config = dict(
    num_key_value_heads=1,
    bias='none',
    optimizer='muon_variant',
)
Each number is 128 + 32 x the weight over its row's rms, rounded and kept within 0 to 255. Layers, rows and columns count from 0. Numbers have three digits each. The size before them is the row's rms in percent of the matrix's.

# layer 3 attention output (transposed), 96x96, rms 0.755, rows 19-31,50-63,82-95, columns 0-95
095:136103150156061138102136108095192114113147120106124103055119141130089175147135152075178095116058157158158122113188058140083113190127121104149134154111086081144164132113054133079102130102117161101117176132103124144116147111101137138135080183180144137134141137142157131124116167125064148063
079:088047095168114106122183149126091061157191109131130062110119148096106081195140143092133169098084159163135046111173157131147095114110078123144098115087110137083128123116128081083165155156089143118125145095096094129110136114097101145112056133115189151138134081123132121149109131120100155108
092:120087091072149087099106130170160138077134137164131103150140180139114125133123111120096114189128155105124097118125102124151079193141112123152114192092153100103115177046163059109117088179125130120153161152118127124120179126167107157165118123113168101158082138078143140127055133182107198084
091:148139155130122138127142133079145165107136130079131164108169157131157127168120179117130178094097130066155184123079119148101157162129168060079156128177204142115143068090133139167117112087128103140084093114151103119151098138036143108048086128124147110138121143168174129085122089117106081115
075:136151122081165149132137058109121185149157152116139161175160063211177095083112137135116146091155170125078137105147110162087105148149154130165145159109153093163169145175132152139154118145059127176088069158131130154139074149110163190103113145135049142115165114147103119116130098113167156136
074:149125086109178087109059077176155144119115178145096134118154128170177095109108152160111134179143117110142103170115095118116077119103148073210108119103132125141046137186140087124140167105124137111145117136139154118168119144172108092138109214110124105060118105118068136170138125174156139166
098:122108128124108115197158096140096117175131084139171042093159088117179116123130171120147143078111090093088091113139144106143140094160115113168162146116134139115139168091130158111181131103094142142142197065192107188121111118117116203159114074127164137106206098162126168107107108122102137108
095:111112107091148113184140119055130180130147079117088161120108171110157146154129109096079142125124099132147120123072100091096190102184122119102195126177115200122190127079131154159106149121135064092124128108162101151099047161110136196127139103133114106124096134153152112089135129166177094109
090:082101088120058120151040103114102136174147115183152063129179095100114157089136123153139125127118153078111118107128190115169139066146180122166130092092163119128149158148129150105173119114131080146134130126219122143123095129076078149107164114063099070141126149150125153110100135152148123160
100:147163142177094126150091095161128128156135162126146045127094065105100176126099105141103141144108169119133125136133148170077207114145073100099147120087079071140133147182139136092142161137140178135165153109146146167124161080146138128136143155163101060057181101183093167143109136117088120114
077:117163164120186168142128091136139120169098098142101118140143119112152114081159093124177169135120138072145199099122106068127095160175190100108133088197089199077158126106134155190108091099150122164101113127071142155138164106185094075148122150110131113150129112125122145062148139150169163148
095:158144126126146175152159156105191092149081177117182104118113117141152169230123139172188165134111159167155101116159083178173071151103106091132100176169087131187154189115163158045153149134141152139122101136124150143151146141167108119130139176132155088145130098115098133147099125117125105138
083:126132077115132071156127124089166149120171106175089198152149167131116095148141144153116145146096109165099139161103095155111197079093073162071123142136132107060106092162111049103121076129150131114097130096104105155133091123148149114106083197131113104118186136123190112197122127127096146129
119:077076067143133072084105118175133097081165100064142177119101113113147131150108147139090100151174196127064095147161060080066138138111145192147065138164129161101148145119135116100061150103143164081098139161146141142141097123139070116127137127139120141158074139110110146125132161156127124107
109:136129117120136147120158141158165163091143130159107094135104096159110124080123127161123183096192097134071090085097154151172122102118165130168116079139156157129103181176140111133104114102202127074111057199135158141111105098127133126116191186078064104122093143086139173172142123118131110181
129:154154119174112163119164195142116121172124173133150151100119173137097221124124118126097143130136145162141134099128095164116121110154111091105200085161158107119165078175162148147102126053123134164086137106154130151096142110114132144142150012171089160166101157119131107103095145161092133077
103:109170147140114107122164115090131136128144098153148146104157114115106071097160215130143124104117118085126118180144159074127125132073074087148086086095152137118139126149084188091106103150168161138115158095125132129137109126204087092195165146100183130087116151197178108129118069151150074110
110:174149061133097117136144150160122152136165172175152132102121080132144087174092157152165142212132163138171166180176112151139145112082117162136130169151098145152168177126156095130070104174112113091165128156168137096124134134163136135207111161116163181123131163086109127198139132107120183158
127:148141119128169160105138196105140096137131113143106145155130152119107157169154110085139101138163064138123115134107139115163089112117148140140048092161069141098133141157097166112109094106086177126200171094114136119133181124141080214094149147073071074176077101175105130132119097175109099136
115:124082124099142135165118158131100078078114120075045101162192093119130143149153148094090094125104101139146111148096097168055127095100092114117122114138195130119143175181126145096133117132114169078130140145141181198082154136094173116145125138114101158131089181138146156121200134070173138146
103:118190111072159127145081151094143122076140156139122171095115158125121124131089119151099086185061101152122168126116145099165147159117095139050076186106121102148080082129148066152147063225117108141123117151120167101120124075169090090148134161136125125085112111166115114151102138101103116146
112:154120169157071152036119149135164125151117084097114151101135122136089119103155131138125168072164152180167128136149171086103133113095210120151155086144103115119087127140099137070152141072125164105098104065086128127159107105123181100104118117056126159155142180100098079126142168076107114142
106:087089137079105125131120103105095139139137154103053170170132071130170088126098153105114109082126070146119168123171102172107099145098123163128132126130117155130102129186077124078133152137126172130131134123029152168175142163120121179164097062123117132130151115139123154170094137047147060144
108:107067140115194158082110141137163139167154130124115121136157169165112123121167123123184171120088135134137166180181109119078156147135180100143123111144093123135146097143088115100114101123116152179092160096153141156129185138105130125108027174181109161129141177175180070167157083174120130159
116:111097129107137100071157136103143095083126144150170141077142091092106133175097173089126079107169184112128172126127144183116140173132067117142107194048171055146141127117161128120097164126137159120084125119183159115089109094103161162087142136156130138164145130140167160115071124077131170081
105:176086168172144120099138100097155156148113114112084120154119105103165128091119167101130079111141107159155158186069147168172138136095192170089079119143102095122138091092072123162101173127094104150101154113068099141158086108134094121126114081126076144149154165151057195123163090128085163123
103:165105143157134186156132088144096115075096186077128138104098119145156134152077126117142032124121121167083143095131174122142125113130150097079115177135101155158130146138160178124093121149115204148180111087175174105098109089089067093141184131108118116144099149187126130070148123114171114153
100:143130152075218163163141111095144147148117151131120104134094079172131134118091136141146158118049112151170153119099161164082117125090093123127124128129108073178096145170086113161102172169073137171102138131131123112138132137115182156122112117099157181110164144154129156180163142055134156222
093:122163088141165131185088129192076177095111139111136158165106158179173130120133150154074128144162157061069088138112081120147146151117086178093078100168129119165097121148149173140114182148117139095159100080166157153152105144158090130112121106065123161122132145087081088129160126171165125080
091:163117187099159086151098086080145177119126143155157142170142106115103114083078057140134088141086138157055135140108103134140148159167169192152106191112111162156052172066086124161125181144095113135116128148126134106159138134101119092105123185140110099096176094103119144105142147098177142155
095:101129149174101151164113081135130142154167140083151107121070057137151197092113100174159125160085127174124169137110164124142158135130119229126109114134089091124089085101102142145155167120122106136116085128099174140185093120097130149076108109122092131091182120154101136220161161093139124132
108:142110196173162085102162122082121107157103130120153103132039169113152114116107101140176108125146131135085110093176165102146107117154184205150141096100058109083078124071108121123141083115120093109118123082136107136101116145122137148112147097151065081182160069121101150065120118139103141156
093:082086125192082122076102130135149188109111144086072129114141154091119123130156122120119131077086098175162177122158173117082158119135108106078133100158143083124128146107097102136125123162187139130117125134162158160121074134179165042136130139114163162062130185131124117141163211084135110156
100:164167184128125073128101189115149120144127104091134163143136122104122074124116149166137140103122116043109118105129135136173093087116134130059136154156155132094122135118023162163081088108112136122121131150078093137066132136079139133130193089075130110206133121111131180160163106139131137081
093:154121160136163117063093158172118169128183188151112150180123079156125129116104120149136155186108108142143083147098107122123122129087175104173088119107156133110099137068079128146124123107176113062133141187175150116155156118179157090138130121074136128167070191141082124147100177160152169174
086:122124134169123083128147115112135139083162147125100112159158124094135088145142120092137106143142117089117167112124184161123121148160090129155126105047148096062171124136157095122135096187096165166164164158182165086068163120166108113119138155165101066119121101093125228197157084160126146152
084:223169125122141144119172195050131107061163122144172125153151143118095079156156104091101105197155143135102071146116160104107116137101117078115101151181133164121139148150142116156135108130144087124174144173127051148110132075117080100107104168139129145091105132106166122104186088141109126109
102:087176180130143135155154184126165169104163105196179162150142191087143137126119070083105078144168114150110127124144155084144116127144101143139119111074157116116104135057143159147175176102091087136130120136166094126092122142104137145125192084103172158204092094105147126079131180122151103126
096:167139142169115177108136126175086137108083123122120095176073185182170102144130126193092142102119143152120111169111149094172187105132097113147161109156139111110121127122083150145166178103069102142162123097203171131185118124100094151110118115143134128079147117119092142199213150152137082136
111:130147129098157138119099133183095096112144106136128158140136102149103069081107090135095156124170175095087127128167121088038078137147148126111131127121165127128088151092144075133101078113174151103116169199149127119099142085109194158165135176133105177090075105094166099118183166159114180102
097:135097127110114135090179135091088130115093114125154132061109119150079162079179112104107139150102173104099095092183135061084111169154096132146092112174128121142133167072134170159140158064098096120142145121101158084118178107099127124082168108184166177154174101096125167079109151160167086114
# layer 3 attention value, 32x96, rms 0.266, rows 19-31, columns 0-95
104:168115120132192144124164142192151069144105190140145196185156108101126096116094082171086100155176122139092133114141146057141114111148098135067129162128149151109131139150163096129141109164132133110192091152120088078086101140169131116169116063110109145121101086128085105088193114111086117151
100:157140098058162057138084128138122115121116142159132124127175082137192136111171111105110107199112140168137117164141137109128132134187173129171200164135095073171110122122105194150074117149146124114147145099176127111127106128130178128119208170117121073120161168191135119148142105146147146183
093:137096108136112162121181130120111119110169179126089129159087099064175127088114147099147094135103177102112131102169112188149129067105165126140129087137070117154169090192168120165137140074124141139128124141113128167123111118127140097055137139121123119059119100121114128064179147040179070129
099:087137089137145082144090076097101159141107159140108114119054163134131102112162041139137122118140112124158114082091185126116130059129067145162119114091052133105125181136132103127140133231120132111105116126064144155127085146101126103157155202108096142098121168114125121161138152086125150153
098:126108181170142135069080131138135108119141120131111148078154146100139139107157091169111061132104104122152099173166126096204166128118150133131142094204157187133127103141162126128159134122185150129132176118088176122153232129117135107123124118178189090122151148060163150122131125118060112151
106:124147151177170125140146163158131065117112096190143112149066160122135138159110119165184162082120124150111175098163148059172169160161105141063161116141116124154169121105089145156093137170099153159113115127135104111099142123169128145062097082104184196134101171098161129149084149070117106092
105:142159105111119135078142165106165060111104123147104177146129149104065107098112100125077092166108210142187157167125134237145137125146111189119081118134134117057134113175111113136122159126150082145135087160104128108145098109123095119135157122154082127168062145085135100177119130138151096156
099:116122138133113122147094077175079117107149180110174140131141094115076142124158146139130139120093116107140161116106186099117133127054133177138124082079126089152117073077127130130140124093174145087112088049080139090146174100106141090170106197113142168131177089145183071148106123087108138183
091:125147134122143091089192181138159106051086143041128155166131114106108115194074133137174180116198114110113113170130127115104140127122122159136150082149114112116068077083123086145110117114156150180118142078091154155152135150156201131142121147099123171153119140126179156131098101113160133068
105:142161073114176078100167153102107117122110157138155141143157179143114088092186137154126119062080097075084092125117113109148137134102181214173085154154146124171093057091123114145108100117110078089108169184131118104136090143123135179124150165083172098139115135107116086118132086171145120151
098:144104122092135141107123140122139141096164144157202092138090085183166150117079171121117140170099119137151035105151148175134153090120081120136196139109158132154100113165101140057140182111078126096140128203150096087115107140086147128140089129176096185107098132138158109151169095152080111105
099:129127190140119122129082186181053140083110167143129134101131147129123124082175128133070108116197156128126173122138176097102155136095137184094150046112145095137142149156130110142157114148082054188141189157167147157158130153131127191132179104115107142114104125122154119103136142129111174073
100:106115138120101145104124146121174126197106109046168071149065079105117149182110079098115153158148122069251102132107140101134141104120157112122129151094123153221149136132128176141119136095148132080135107146127138133158111166120116161158159081129171096134091126148099170122120093124107130163
# layer 3 MLP gate, 192x96, rms 0.288, rows 0-30, columns 0-95
102:134050091101086144129145083096100104158166155118141113208149155138093092130151144115094145104180087173152115173149141145092101191076094162138141163101116104104154082144123076091183105097134141146169104168162112121170170130122107123121143121092163109196167153098122155117065152154073144117
108:155068161094088073089080092104150091110140140112131102102127138070099090162098152154122155170139144131091134167143178106165183157147098114146170072185143152176148138093090124072129048118094101110136138145077142144082201150095152159101110122118128090124143108126153117147182179144156127096
094:056124130116167092145101063108156163144151116086128125204127157116158125092125159086079117112190062086175133165165085169136144174092108103097128135140166132174122102143154115135131138132129132127102197172153060135105193174068140132104143146138121158109105116139141108102141091134156172069
102:056092108093183158131169144108120102061154128112134161088170120094120127123181180146164161154109167133110110127135166066200101110169179155111136190127118111133064101122176173130150165158103167101117092181126126101159162131072161147097116165126098110129188144157171165152119133117134132109
098:069115153111151127092128146195125127152100121132118098110103089104118104098124124107123139105129173077196156136079195143089109128186127113155173137113083154107110115139126171154136018142107076164176132204128151135167100130137132151156077153132092119140161116155141059144127117119153168072
103:121113147089093094136074117095162116097129107080111204156164138069114108097145168118124140081155108154183169102132115135107151098118132183052094138076184099112103112125129099138135149079096083139124128178112105187106090113110053076104100105133077136074154131168145145169177136137114120135
097:125128165118125131137163133127113126255097125162164129080101142100077153082161109131095155111208125119115109100119109119170069138190135125118129088150145161125146175154071129073119082150127128167129108157202104180143184119155069068133105118107093150150128155115132138131130096122135156126
101:065125103121153154116060132169159144160194127117155097188132108105189111092136070090159156115125142115105067142094075144189118186140076155157094158097123147130112147100145191182145140143160148138120114143114185098098096090101127140109152143147136133135100137186141173200110157118156112089
106:109100135082136148190072156125138108122140108148131097142137160153123109147157110160135110146093109109106167133132137133122107063157118147075088189113144152179091104133189120120205142091078123073089067129119152159082094151066157142114130132111117186129095107114195174084119106177115132197
098:134139153122139122148083127090147067121119151126128065093131122136128097165163151139134060123180133099092087084063097102132118099110078118138133113147139133137088151146092122178157143172089192081138072108096099148129052079154066064103166153050096117165152155110098140100142120139111132116
101:157145138074134162151103103104122086118128096174145142120147086128114041133149108113080119157073118111146140165127103112166091084088119163162150181070103097148048116153063077067130111147125164166171151156154103154125114081186170123122165137125127140095133071121127121193134102116102095140
100:184107097135122133129099083138167112087084152136085109160111149144126108125111116103168153108122105085149124123071118162107159162092116071162106128145123129112087159124148200223182135106173184134180133076188141098102118097120149122196161112115131129191120114071133151122112153146139196158
100:121164095129121107127185150142104162121162097154113146166164200127129160098134177084150076117149104156126075149122140123085185125091070120136103140119147114133146105159072144116131146164153173122126150127125083112088103097138162086085115153111096105089173176165104186079051100160193131069
101:094126152102139077182109216082139125115132133151106154169160094091149126136119139113143136138172133070104103094112132118159145138121124068108128093126125132178162140123114179064179139157100104107113147167116112101111130190108130103178139071116127114125187118196101087159032155157079110098
108:165157146113074095120140153136155090132198105158151126149091149142151064137151169133110109200189147115111133168100141147162128115155122099114110158084198193173109128126156108146120063117148113148176179124125096166176111095072154107122164150118125136157155089145146149068081146175134065115
107:119122145132125132116082102099094102117168153124169138072117099086112175110069105164107192167169131104130115114121108109176061172129147114135144113122089172090160106122111033129203142164140116113168125170125107160115128147113095176103106121091104109078158207109101127124135191164093165131
090:188109133167195131057136149106197165114103117154177145150112094119179165155113131094109141145136148088166113209143130144147134117097146192133115117173137101059131120146139138168099208142097108097111076146171143095114134140102134118118112088087135149139132136082137113133107123033115164102
099:121121157139129067102099161129157132150109093086090153085111094104126113195156155142135084060126153147105122098136076145104102156133122078105101150115159095133093169097150172150145141180065170150090098174135092130066156110123145083123079087093136147143122190174162195120129124132055149148
103:134089136108139169158087190130106074152124095122138127054184120142064117176084084158120128171139071113141170139105142170123162131124114114121098091108073114119126143145177125095063143130126103146165140143145086133120160102117145089178111129161150137073123119044148176083167145151173080084
101:106061167154173093099081152122104168087170116104146061151082174094115130101132108100146186171079150107125171137088100113093127133125177086129123065157135124115046111140130076127165059097177137102106153106107137077096087165153139149080074136145102128127109170152122135140140168126125139130
106:081106112083106095140134163109142100134141152069109100149164081087123147173146078145096142187112164101146102101182164101110051066161099084174138109119119141155156087133113133111124069108123131106121168159139141164159108117167096085119221182082122126192131129122096162135143137088127155101
104:130134083088194087139082127098099188120101159170098127149155146201131182093148181119151163144114149108087140112193083128138139135165084126096144171151109129079133098119133086126131130159151129126127074144113131134100177104171161160114165130082143128106216134092095123065079150081159148112
104:141123134105188145191060115121143140105130120126188043143125133203112142111131088115129147179194122084113067171106129139093107133142091175128076137140178147084136143197133111145048136124158113160164138071137142170146127093114143158149132180161118194126152140131156114148105129112129137136
101:143106112087089147118133116112171176094110127133158132154138073124118030135136162165173131135091063140139121140155184135170131160120093173105096138128120158153175067137120087081169063159154121148126120152163146085183091118111092136141155146130206101155159119152079168141116109077180123154
106:179162104101097124135122133163113088138136169180128110096175130137105225141118070106063121124224113096087117130141117142119154135150099112154198100134130172113165117149153139133047150099093115157107165134112117127116129153076143086108109087121152148173132068071175117126126156142101155095
097:085130127125110150197107141156136139154074118081155091065117113116155066060115162141119137140132099119099074114116126118092101132182114171109154094159134153216133126178118125122175133170151105083131076097120162158152168130042098142168154150097117094084156136103129121129089077126091144088
098:185133097082101171116149146144079137134102132162094149153146039153104088070147165106095128162124116098172176138157176167104173103083172131115109200164100154168092099077127115138148169113109132100118113178051101101170092141091126128159153150128095090106114123143131097072159165144134136138
102:159092083110156125170108118090105121166069128070125176157082126121122102130197120104148140104181101121168125121136139137120163161173132128119130148180181113124100139141061147107142124096174127123129106159100155148141120071141113071109079064085138076101073160100091175138164148109105162049
097:136116067203198074164094152137119133138110106096157124124151113132158098178165111105140153154112115113091103168132160126134107094103173084108130075098126157145110130122110106118129069124154059164113138078141120224103145140176092103140174162125109158068085105144107111166156205143106130124
105:103125134158099160102140148092101172118101096173154154116107112141094149177129121121126083177107092068089099143154103186100139100149156162124168109113088102116152141137151107048208120094183142111190119098087155097100182145158151168110046137099097170147145121105099169105071127117145105137
097:116098129168086071154158119121118160171073135145186121114105139129160110123159108190110150061127178092164184110095096110141150136131166133147184104081173132156139144116085091128166123088171096105132164125135104132120084110172149085174099174109113135158109093151082190175094079103087120076
# layer 3 MLP up, 192x96, rms 0.31, rows 0-29, columns 0-95
099:205129113146149155099099151162121165110069085098131076100137082119155178147113143134152090120130108138158157083149140148120118079208191158071135195178132151115120139133115052147084123137110141153069136152137118155113161102106127122158115100172131142093144091172129098063180174117148154144
096:173107133056145080158136073108137114134177213086145123075065102135094129168112181116113153141097154087156172129132125148192180147158154138107112112097135148142179148093197099115161039109111091124162110153100116142086133160158096127110122114093065135115120152133095157127139136140134139092
096:116053151108125109108140140086150156113119109090117104099117088112096114137148112084162121129123149138163156146116181083089090132186162121127141130139095074132131172157113120045104127088144118120086138071087053159144143093158050161168111155172126130060162103153121181098194128151122103140
083:105172171169150119090073169160155098118112175138183136055125160135230183134106150123164146152161122103129094151127155151146135147132133151135138131153133078126127093103133121123108112094132104099105163138204150146162165153144226110153067167093149134103137165181150135140093132129180119106
088:143081104097082098127128103130127131178142168138165128128102124175080119122095123189070158206063167169145124119161138131165141135088146146144125138101113189116161124081148082095169152135164126123095102078153119109171116145186075141035167139122140147141123133117159144079138117112083112196
089:164105214093126138089147070125153178114145114176183156169096105094123085159117133131112182139103159157105131193159121171135122114111103148108062134178150130115138071091098134156126132168155036161144106128166149054168117161163173129158138134125069147133113119111144146179149148129131118121
099:167132117122209174096189120142114098139171143109124114077123095119145113114094151109139104137145060147114137097084106105141117179123075154159173172129076143102145122093084148061139115126108112102105151142105108201132238113117074093095135120118160163151153146135084142111109093121180116091
092:141131174069109086094144108125109185135120099135089133140145160101128116095070070174126097192086113143203081168183110086185146103129136111089118128122108107149129108127129092207158114156135118180134182123098079132109162161135132110136103103114145087097096158144113073192151152102092169140
101:100085145070160154091097170094112118104187112154109126112117112074119116150116156160128139090121135142126089115165066180187075147134156184093161151103115085133068107098147165152120153142110143092111073090104088125144056128042139127166131101143140158112135120166118218116150128144130165143
099:151161100120107200135132162127135111072130220097121158161104104113170164128148083092071149122136147092143170158175119126170171157128158088085065142098141160166153169100099144118103107147139164137185104151165161180101121103094143111115144119063105117186071119088083096112102132113129154114
090:114140141162125118122157151149139157108176094073096071133185131130117061162203162131101119061113124157107102132112159211114108136173074125117090154115145156142124141132111151104100134150120145134139161079124154153146085117100102085166185150093135120103246158167158165163129146153131136146
092:132127137095140178103092202143102111133174137075133179141139078108130102090131104151070153154152136159059094085120106124122116116142158162123114128132106166102126146104102103076094121150100100103083079131103111185123209140052093146043125113144066155147107126164139083129116101126075111135
102:130169140107118094144118095131152109055141067172140152167159092145138127097135095132129109078130162089147143147122120194152148110162147135118147148133199155173190088103098112049104138099134088097158093144157087169141101106051099101142131149143172143040119112132168074111154162116105129118
093:143136205142185139105101123112080166099077146126118151133149136189119196143141071101094115126086102158071141126108074143122095125113169102107122111112119201156110176179089119114128175118172174149129101061108139142146159112103086057104085161122096152095157145148107110140165118120120095076
114:123150128081119170116132163120129136083184101186133149168160100128177074111146162075127141112161172127134091146131102132083094156105152086119074152156093167180109158145178140088112085043148172151077122143144080151065123139104114140158100171144102084115093103075162089101146090159136125144
100:100102140050169146099161128120125164163095131122070150104140104141152159116075129110105119147126130105202085107155086096126152149084110147123111135095169113100099129120086222196143131139141132150097190084143153157120156130182163041155100116131168108121143129149148103075089127133167077116
083:143146147135077188086027133132118150171098114165152154109111149102146147154108183177083141090144144126124163167077089151140069170104151164126081165129091161131127175116173111125100172167165117110124085118091147172110113111113102107190125047135149133107180100157152128128161162134146156104
103:121056126093079086107088165185179166183153148129124136098104130089086144114116137172146150161149152168102142082142089088080163093132076183093111116076117151126095080082138141159114084105098164128103138169144146103080181146141153133129142081124126132107145111088151150111084099187060141145
098:132130141115061138168146092106123075127181097118166091171124160135164148130105122097139141119094117151108122103128120061106117093134116121142164049148140136205092118081165152157105148056100148119103093093134086105159131183133149130172148166193141148127099088034147141148121134098150134066
092:133110118077128149111070142132116104125131160102115099122138140041118096178145125108071213148138133127134101087119111117174091154107124080128141128118160196146138136126113079131115154100125174134176135121145150127134088166098120097064094139162104172164097159057129128088199134066055123107
104:135182125130155163132070057114149088067097088177126061109119159136152144124053128115114099126144227125181091112110066136128137170120145094133123142112195130086055126168128118162116148112149127155124168143091069107117120109124091116110140147108085174141134149111105146123165150159112166105
091:148155130197151119152121065150126113130140081129134121110107176110062194092153125139143119163143163161101133163159122038079144079116165087169109106121115136152104142133167102098162150091094201102098068154134161114142139159119118148098157111136131143134077144093203067081119116155171133145
103:190087098107131165148150122110099064170088106112112140163181088080138122078136094144113155168093042106148153170135161144066163149070126155107189165141133144110117103121157138122114094120100099220166126131110145160097115159151143111130087146152141155146133125128101123158097141080100200162
101:125179102171116046161121166131104120156150116119212110160120165117182082106139176155103163150087107124106155093196169183110179147162121169084160071098131085091129125184107115138132096116139144047134093164153118107138140133128160162136125175095131131136161143138092113149144161124131075099
120:089129100160193088134094113165124173156155158164163097073099139171161091169097116119098228125185067148149156133139196164122124105178121090189090114135085092124155159139118129112131132139139107165079051135144126107120153122132099144109096091082121128158143069089104104128110119122145122144
098:102126127136084140144102102120123147124051107107134212159083149137158116134106087145122173132152153179084106073136113142125131164076116126158131081121140124195134078174130119134097098095042152195109109095123122103164078119170182112156153193102127147101133147172125131122056148108111158148
089:119093124113087112118058185097179091059085139077162121169169081099184067107106115133108102128109127101175137073085154148114180137131100106157103118180131153107101098110152114134180070143167124133133126133136178113134122165108189118109105088095161106106161106140124187146106101095088107085
105:156100147122143128143084102123119204099130138104140209130113105077090089160137219142075163122128104146164156145136135160122087117094177137129054158104122096118128111168097113145109131190097125131167131162156100092137101164149080147178142161201172157140096131113124137110088090091121075160
131:128151167037113103092097163122164132136112153096104209152157046116140104130166096165131158101132081134136145127151109132123106149069125082109148106147114124161064155137193095118099192113115161168115145149099127140094064070170146077132144093094144122086148149106089167146160156136124138093
097:068153195105147137093122113171139152032140170118081144116161097162174086114127085105130190108131110108090141161133130105104163138160149065132110086137147111200122196162119098154129120104095168154127138141170152107145112123106165175107203140095114128141142125123169074113160124123171083150
# layer 3 MLP down (transposed), 192x96, rms 0.184, rows 0-29, columns 0-95
102:120167126118170069196119129126183169097166151129094142141095090110096111123113119145135174143120162077133143085092150105155162161159111150090108091102083112134096119136174193120159094164104109079088140073089128153120108085207134149147076085146148100129075114081150101146126056115137138081
101:153180073124037122156128176119128197144102110138152119099105130139139112097088159112167079192173151144198120133120150145132102097107135111148110154127174185095118194102195189131132100161104192115157106157141120157148091148138100159132198119145123120100105162091102118131132120108179127159
092:195171095129126107115085169186130121105069084178091210123055183188141135127111106139102097154113144153175137129079099149128132151161091184138100172150087126147119085147140156091167127106130147110076090131108167074107085118126080118178141156159172109118124117154123135108175124124154099119
089:139053124177125121132158119047136163093155147130130065125135137178162187139170150107130116178100183125163137120119091117190124137186209143101136115099098126119110150063135186112105127134148159110123096146102071114144166099194116168106150173094100136114161164095129151157147146149166105100
095:135151135131118085078129162145163083139076114191087193100093147110124171169187137175152150140115070136113156142104090074152116059058108201139121108157145106147169139103139107116101133097107179130123152120161084107117163121087156098158146127149092111135094144126146118053168074110110135169
095:138141093069156141113145145151114046138138123120161173078112158155071117178146136146174118099105059124091109094131071150075151086144118052171078103115157134117115108147073103118121095127104146118134129085132111092121216122070137094117133180145165139127138122121084068160128151157134122168
098:147178099159142121094136139200094157167129105099150132108126144147165167136132164117193144093138097138134146147191099100113207096193124182171105093125110162175141124164150156090132146151116130144122143116153128183127128103133178091153126155133081078076105120135161117123161168214151083188
092:125075106105098157124140097113159098176108126112144146103137071108092138143102139109117207044180112097120088101154180174102100129112169089130138117133177126140144137144146138144099138130121077145187150153225162144152127137137135143094141122142167190125100152146108115061162066197106102118
106:110121135096189126147100106097203114119174171097128104168143119163184222117102114151103151119163132174152108146117094158143100139112137173156131150142155102165200140128093046132149104104123165131127143046155108169086096150115084113131113082123161072108079130091117169102145136131099136101
102:131031166132108077108110149116118156141130140072101135125104119176054120153120076141166114125108107154133108102127171103145075162151078137171109152091181107201116166178143109115086177134142125191143188174103113134108205183134130127140110116192112135121129159101119135154121118093127139099
100:102115098056133133130139090079141185126130144142130163052141139117115186163136180140159102140158126132112150177138147186075204107150132104133095090110149098122120122063131104087168092131144110102130191147084083131119142100175149120207174141178130117087163159098152143111107170123163101113
094:129126147112131109159197141158151173094152145167183137119104129142157197167182105117176161032135137074166161115122078116148157179155135139124072100130153130146105115042181177103137139146165104147133116093101160134092117141179170064115122139108133153145115167129113153114124135107173094098
096:155165158085126096121079090135134109087108084110110138165071136105127119103135140122138076115089092126061121115122117190107171129189092128120177094123060125145152097109136116099150110087192158099164112176126129112080202087117093145178133154147173077136124098169137138152081102134196124161
093:134183122137080135056119107101167074184113115179166131090148143089153098126116130116147146155105086172086118148152171147038123125133122201114183108144099132104167098123162117162097094173123111085096139095118111124125177100063093133105123125052109127138118125136106118115197103077150141112
109:167136121105141113127193120153145123130173160160169129108144108148150080124163180121127151142139175136149150181122096170130105124108129074191154152068136128111131113124058084105109024105153200117122123118096139177122059107121104106113134108132111147187115110136174083047131144152152101135
098:101146073131146102099093074152109092127133131140128066161126100100121157130111135134114184133137050107071111164150136217165135164135123114193133053159115160106112107128124107100188100144167106137135099111201130188095135115114091152153152105080089143064159169140158151132159149159118133113
089:090107105113147109116158117124093102137119073152110118159118160120063113120119080128124138157115127162123155066173166086095171173167113105100151136118140148173192104093096175088148059143168184124060170154127136085120131122115141119135141137183104102074065145134140201163133122107204118141
099:176188165207189101165107100140093149058129157127115136103133125101166136119187166115164047156136156164133182118116086184119087164145128067153126205132090114145081179141131155135128135116128122124147125107141124154140187124105128125141093118128143158112191126114102069125115109094136093166
106:123180106136060132110092144108093101134094129105098142132105144103114146035153173099155125069105101177105161128069147193085098150152113170146109129136150170140125046135123154139139135151110061076100124112163089165126074145157145182173140130154097162139126185102147133100163168141098128146
095:110090168095148150152182132129122081149086104157105173124090116095165098055227124172132087110067154134120166174189102094134164106105156163099093126115090131114189100102105125130096166112148076110119150119158116127110150089179143134148124108127128114133072178162146123179110083156174145139
112:156105126172108126119146128146114162154131217153102132172105144125137091140162106099122109073146165126130116148134112159109113117146097107087160053192096161146179106146179121124205117083134140144144080168149092153197135077154158120093087180164123127097102146131209125179154124140093153151
099:104153143126162128154204166119127092152118122129095149137089132141097103082145143126098089164199099056091154106115111095121154188152103116163122090094175159133129147185116118134145123116084100142127085149168150100116126148174170093146102139199194080082114139170050168169120099106122152128
103:129094144094148093177124137169144137125176147140126133142161131068078154150151164128143136050080164096099122131104082170162139157184156162129092096143110165101135162123172128094147157161107193088133091113143164152113131098163162159153180200158159144059178154137165083155073142114109145112
099:115148127124052168138132166060064138164102068121110088164131096098093173135097083110195141109184176087143129140166150090091180133129099132111116132137144203110151112099166180116116149146125094109109111154132123085096121115159203094182146161103100144113148165126089155098114178119115123140
104:203147108127115120176160109135147100120104186173134100096045137111144122097151091104132056141161119121108118102096141074101110190170117172138179149118176182136149100187147147113117176136065146140133087158090119142196100130164110113134135167155079091129146154123088163138166091124152158136
106:134102129165075150087130209082132171142129138170090126087184117156140127137075115090112121160138110130092137155146044157161117129098111164130150129156095135124167137123098063131135163196147188154172150083115130119122131101108053088134179157165199112107152169147139166137165118103143099114
098:116123111188106141148165138090076117197161138126142122146118108152141157166163121116126106121118189149173154138138130110155128145082126202087100174077146123191115186150146134178142102144036140134081149094140082117095092116117135081183149120126104150179154149112119071106120206132117096108
099:158124143053167138155132105127133164153100102167152110162101153138114125102097112176133116117114106128149086071109176122123131133091082130100132122085136089101133137088104166102135103130142096109177178100098147123109172185092120180095083122094018116138193110133103142182137134101202157076
122:150156142110084122120107099127139154190165146091166106136127128176059153176136121161139165080157095165112135104208118121097181131105120111141094147126144136166133142103194098082079149046165143142090148142149141133136135059136096130175088063076120091114112134148145160107093151159111088084
101:109155062178117100091140178099104092081144134200101114130104097161092142095103146149068117131127123127095143162066116148126167113172110125183164146111125116092077120096136160086161098152111092097138101115150139112133142156105116134142191130052113030170180160096115085129146123103135088145